Weights of a small GPT-style language model, trained from scratch on English Wikipedia: 2.83M parameters, 11121 steps.
Each number is 200 + 30 x the weight over the matrix's rms, rounded and kept within 0 to 999. Layers, rows and columns count from 0.

# layer 4 MLP up, 384x96, rms 0.167, rows 264-271, columns 0-95
176,191,187,187,220,205,194,192,182,225,204,204,195,161,217,192,180,178,253,193,191,207,208,202,236,216,220,159,211,230,208,202,189,142,169,218,177,170,177,183,212,208,212,183,172,198,165,216,191,232,205,227,208,209,213,175,193,259,200,195,175,194,187,237,176,172,178,204,200,217,182,151,224,214,186,231,213,220,244,215,205,207,175,210,218,186,174,256,213,210,171,196,221,179,183,208
176,172,228,223,202,241,214,208,199,181,161,252,197,199,208,190,241,218,241,246,86,173,224,214,205,194,217,174,226,161,260,165,165,194,203,203,195,154,259,174,221,212,226,257,208,198,224,219,202,199,196,264,226,226,247,178,233,180,201,158,233,184,128,181,214,180,211,196,147,196,176,172,182,150,182,190,153,207,237,236,242,229,194,203,204,165,176,257,184,196,222,118,180,184,162,256
155,190,169,205,163,196,241,169,234,174,146,213,202,207,209,193,259,263,251,276,203,207,165,214,256,197,238,202,210,184,157,222,171,188,201,147,236,196,238,187,153,228,213,243,251,117,211,184,167,205,135,184,273,256,178,152,226,250,177,118,174,188,166,228,195,244,202,145,179,157,246,204,199,210,148,159,212,220,154,238,238,191,208,206,216,283,150,240,188,184,179,190,214,189,187,222
237,195,229,242,172,219,234,173,180,212,186,210,221,194,208,209,219,196,189,194,205,221,171,207,227,218,197,193,210,212,234,188,185,211,185,183,214,174,181,228,172,194,227,200,189,203,218,160,188,211,230,205,240,189,203,246,184,201,180,175,172,199,169,242,201,226,185,167,215,156,217,187,181,176,177,171,170,231,174,213,219,224,239,198,206,193,215,178,189,181,210,190,157,170,197,199
204,176,205,221,174,159,209,194,202,208,206,202,196,171,206,218,170,229,186,176,188,196,194,180,166,220,224,181,250,193,232,166,173,220,233,187,229,162,256,191,184,214,169,170,190,198,204,210,174,229,156,166,181,232,220,190,197,156,194,195,223,224,246,196,265,190,188,173,210,221,154,239,200,199,180,201,208,232,167,228,197,178,237,189,191,227,225,217,220,187,207,200,224,207,204,235
196,187,223,148,235,178,213,183,183,153,190,259,210,155,191,207,200,204,205,174,155,194,214,215,176,211,278,176,183,240,211,188,193,190,134,206,217,196,245,201,179,252,230,140,193,201,142,229,237,142,144,160,195,236,138,220,211,205,196,201,178,222,273,200,221,173,219,224,196,216,223,181,233,220,174,227,168,237,186,245,200,199,212,220,133,175,178,240,223,219,236,161,185,208,182,189
223,220,157,174,189,185,206,196,178,250,184,194,264,199,200,193,212,162,222,212,222,284,178,194,233,143,179,183,205,244,169,195,183,159,196,183,169,216,150,237,194,193,200,182,175,197,139,258,198,195,192,214,238,215,182,185,192,262,212,191,184,179,132,208,137,213,224,240,178,229,232,200,160,240,166,234,180,212,205,226,204,226,184,207,173,155,171,215,214,209,222,210,155,225,201,202
256,199,228,210,205,200,175,200,171,172,202,236,212,192,181,194,261,197,240,140,192,163,220,186,193,164,232,187,227,212,186,162,179,180,234,212,204,197,162,144,221,200,151,247,123,208,203,138,179,174,189,222,211,206,228,156,218,207,208,183,251,200,143,234,235,155,305,173,197,180,240,170,203,218,181,194,199,212,227,195,234,214,216,208,182,174,128,208,237,217,240,101,161,193,188,163
# layer 4 MLP down (transposed), 384x96, rms 0.145, rows 264-270, columns 0-95
216,216,181,188,222,179,239,173,169,181,181,226,216,185,216,228,160,220,180,255,214,188,163,198,162,226,164,169,159,190,187,188,215,231,208,277,202,192,228,216,215,243,207,196,248,158,198,200,201,198,183,223,160,157,167,218,223,178,210,208,214,186,141,209,167,208,206,209,214,173,215,214,160,210,157,229,242,202,182,180,221,222,260,229,260,233,172,160,219,183,184,191,208,167,220,184
191,238,207,219,197,169,163,208,196,264,248,192,194,249,271,114,189,201,132,183,221,256,143,200,193,241,206,179,193,219,259,193,195,188,193,183,248,176,201,215,193,220,245,170,206,205,162,217,258,157,170,217,153,237,102,180,196,168,205,198,228,189,199,210,227,229,194,268,193,217,214,178,127,215,197,197,208,187,198,151,173,190,239,207,215,214,225,246,262,218,183,227,219,192,145,241
176,203,189,178,215,162,187,202,203,285,182,150,156,208,226,130,180,219,173,169,204,213,150,203,301,172,170,183,198,216,150,244,243,207,210,240,221,179,195,192,224,195,138,144,216,163,190,251,182,215,148,200,180,157,198,164,209,153,288,239,163,191,213,158,225,204,203,196,204,216,206,182,222,220,157,195,239,186,210,234,167,202,262,234,201,176,271,172,219,208,217,296,194,282,210,198
213,182,189,216,226,179,214,216,184,187,216,199,181,199,222,222,209,193,205,211,232,230,224,203,202,202,180,253,206,204,211,212,204,199,220,168,194,197,193,167,208,164,200,208,221,208,204,177,206,190,205,208,202,222,192,180,201,203,200,185,184,212,163,225,224,222,172,199,163,177,170,202,173,219,187,198,239,188,201,204,198,183,206,195,193,220,201,159,188,197,200,195,169,197,193,212
202,211,256,210,248,239,174,203,187,222,188,201,219,198,208,172,215,157,177,191,177,178,185,150,220,205,185,199,195,213,219,226,193,199,217,216,195,211,228,227,205,236,249,171,206,228,233,168,181,188,191,254,222,247,143,229,182,187,148,175,209,186,182,194,216,205,198,232,143,144,217,206,274,208,174,239,199,201,192,178,226,242,165,208,202,194,209,176,172,207,158,222,204,208,187,168
218,161,181,238,222,182,223,201,175,189,191,119,178,239,227,263,159,211,200,209,174,192,284,182,251,172,214,230,172,232,149,186,134,220,218,170,169,199,249,268,231,192,240,184,202,274,124,181,238,241,175,219,205,155,220,245,211,218,170,156,153,190,190,178,144,208,182,163,193,213,197,208,212,179,197,110,214,156,226,208,199,237,194,209,272,181,223,223,205,226,215,182,213,249,196,137
186,118,261,266,205,250,176,187,197,133,200,213,149,236,211,167,259,207,171,247,183,213,202,206,214,216,164,185,143,202,199,213,176,202,154,206,222,226,225,164,205,210,214,189,184,161,262,201,182,187,215,248,235,198,172,141,207,172,198,177,187,154,174,216,190,205,162,189,174,221,165,170,209,180,201,242,178,203,226,131,214,253,214,197,233,277,187,208,225,191,207,210,191,196,262,228